Each number is 128 + 32 x the weight over its row's rms, rounded and kept within 0 to 255. Layers, rows and columns count from 0. Numbers have three digits each. The size before them is the row's rms in percent of the matrix's.

# up: layer 4 MLP up, 256x64, rms 0.286, rows 178-197, columns 0-63
# down: layer 4 MLP down (transposed), 256x64, rms 0.0569, rows 178-197, columns 0-63
up178 097:130071101112115168188120137115118154119093135146096152154148140178116122148074109093086167125148139120150137204109100084116149132072059120097121130169166198192138120113146119122078128123193111
down178 115:102126052139097170148150153138062149173139080147130161143101064155137101099124145121101111107128131099093140066117137152140150151206123091164112114148158095115117207175149160163132143161101088
up179 110:134138142090099126130113107129165098164052148150131140097132140106157075162107165087107217103135133072140151112161154129125204129068111131077148144193134176175126098084120101113151125136154135
down179 106:112159069120130153133112117076061062114129116135188189144165097149109142130194083102124125119139108200095141148117140094139171161124159148146166097092155080118099152166124124119177089148129173
up180 099:119118100108142165121089085103142118148162190127135189069111101125176132118124166166170100125105157135137102127176156136175050158152147117119044134140117122148115110144065075107169115156077124
down180 103:164099168176117114179124116168153123081112121112140084121207131135148114107118051099078157106085119152146114111104123110159178120144194100098098130094099131163179062124192152141112123116112151
up181 103:164111183139135135062076135112110142164144143123135105148102166158127108148172093103110182123100104106079138064119141136135107172050125149083051168103126141144124147159137118091143131148210149
down181 094:159171171160106127130139081158116183133096171144131102076168088092172130100143147118120102123118082209074113164106128104061130126134105087158107062145100147141154121081115137080163162166144131
up182 098:162161150158126175182181077196130134139143084141117126140161096130080165125146096149144118144126105149125099097112075048132117099189126113141132091153135174174082176135088163104134147089104083
down182 091:111105061110107082129104155154153090163111135176129103161075121147140132093076168115106122083148178106101063091104125157123136206103103184127117138160116081144182111115100119157125064109124095
up183 103:121139100132127128159094102112137191135164140141153101153160162124077099157161174158138019150135132163100185138127134070097187192084141159135121118139147100112137106128103167127172078121099108
down183 107:168096162155158141124078167145145096074113125153116121165103102155136099107152167128169152137130170053060124143131149150079148123111109088146069221150122161142065140147097095102095112123121139
up184 082:077136119125099118153195096099141149114142153133106152203121166105129149206100128170097157179062108130109122166112169119148118083109127085109178098105126104132192084127099068135140163112115151
down184 081:118136202098211118151086134204110124100119165143116054131126129183113138091151131150088096108150108118111131086123088180086183153127140121141124096188101115111168135084143106125120115151143177
up185 103:089164134131074173140105119149077100137222125079149116151127122147166139093157130121128120124218112121097099169124151115148108126149167114097112096153138074102154127137088067189148096129177100
down185 102:105138188206112156148107184141131145117102152121153176155156148179094125141084160143078128132144145158074141162086141071159162113095147086150177127120152159161145122090092132139132125092054171
up186 113:117113173140102139136095176109166138137088126164212162110124127098139118115122107127135067108168167142121083100114122114102144075091199081110151085085142168141179106169128132185108155061129117
down186 107:120153121070115059141173084164105134145132161153082115086132116196104172218160115110159159156092093150149180111125126123104134117149114182113049131156095097147128147141126103087143115146101134
up187 113:123117163113145124089127099128169189184178099053117113114125101111100173114145100120143136113133107175144103067104083159123166116172133117127111100122222145131205084092133128115115155175126150
down187 107:168139118210145208087136143097127127108125126087139140118075179137100087156144135097098110202146145099123125107083128145082137137125099156104144132213102077161120121118083164136080155158125127
up188 089:120105110127105193208091223073162135158117159119089154121142114117145111096148132133168154157131168105080126077110110125160112081141172103119112113161112110146123037116147165117127105102145149
down188 113:156120138104138107101143129147095068174089099145103170157110158074168101136087146117102147109108058142124151143148107149147166106143161161068192134122144136183134162031101079104147118132152099
up189 102:124141201108182148139159114096139106149071156129139084123129108126152110085125050105146166003138156152141143140200115152112139148097138134142088111135081084159124158148147149124121127148119119
down189 109:179120093154089106207110110073141137163066113105103083155114131134077132084127089105062152037196124162173121126158152170152124174113107141113111127130146114119124130162114140139091131129157130
up190 088:156150113111124161102174105077118129119183120128182146122130162102143126090177140129126137105127185099157097112147138140154117113185143104126074050208139208109147119077111070160119144135094117
down190 094:086135119190089136093149105106144218119158142152145161124172141151157105177114108106200153107139166094145138126157179144102159120158118123109103141139128124086125147097111109094212204131089111
up191 084:113150152138166158079147155128089166130144075120126120140109116096125120178069136159150150199120118078132188185112104070163136146058175117187183146158127127124103109142075119147125151095097132
down191 082:160083139094127164031190170187131100165065154085195145104080108128135143123127101142138140103115108162149179115137155114122118146143127094127195101150114156137094115098126141101081178139116128
up192 083:113120147121129103156174139115162116118102116148138149110091088166109163130120066114135168094165094133107083131088151116143104156190155099122130164138121184120111178081068123084051111202124068
down192 085:066110150172129093097138105103068173098108094139100153148074087135187099113086119167077160128106116151135139121158105120090094139103113139182161144144187139176094121128131158158184147126203108
up193 101:144103169146155149144116102111082135174157194091101182108094176120121098155121117148152135161081150085097159096106186155086162150169119117162079097157087092173196135100123136150159081144116107
down193 101:127171119143096133109181085156119088149110106114106167098127069159155140192144142132154122168117136154116198143123112076168092180146139148139151049127149056129102116116081177091142081141108112
up194 103:085128129069134110102081139171163199148128136139137085081106156148162189138069053148090128181180122154138101158145141122120192120101116115086064126136149145127109114140185141114107119106131153
down194 107:102179103099130160151139156166145123092152135158153115091141122140191113086154146200133132130090165135121131131113103122097149139097054153077084162151136123153123118102104175122138067100227170
up195 093:103116116156113155169107116075167129125137131142150118141054173101165181154204109087173098099163168065114161134111120123058149115100153160148103124126170058141145096109123150108160141099150096
down195 098:131128086124119114093155170128177103125098158105075135081182172112154102099072100145145150170075111130135109091170120116128178111101123153104163158171132174127186191149151104111072148097171085
up196 098:136131085154127130100138075086124128138128158067137142133168110102192137165075142105124162138157144106093132100112168124176138177117151177120087107194173162145163091118099141120053063139168100
down196 099:115125105153108080095100106151095057117092137154143121142152099171089104157168145167070112107182121109169196095128181080076125122130134174137110108129104187154116146149137108049127115137097163
up197 109:138087124068112152111099200130124137100150081154110164092086165121093141151125096065164115131144088148131054104107172178208146127165145152121132131099093154111117178107095102139102153131165161
down197 091:080109119199133173080117068128141117190128143050181083184108128171113146124095093117143160101112164110145210133127121107106095136115118142156121095166158127114143118124094129098194124108117153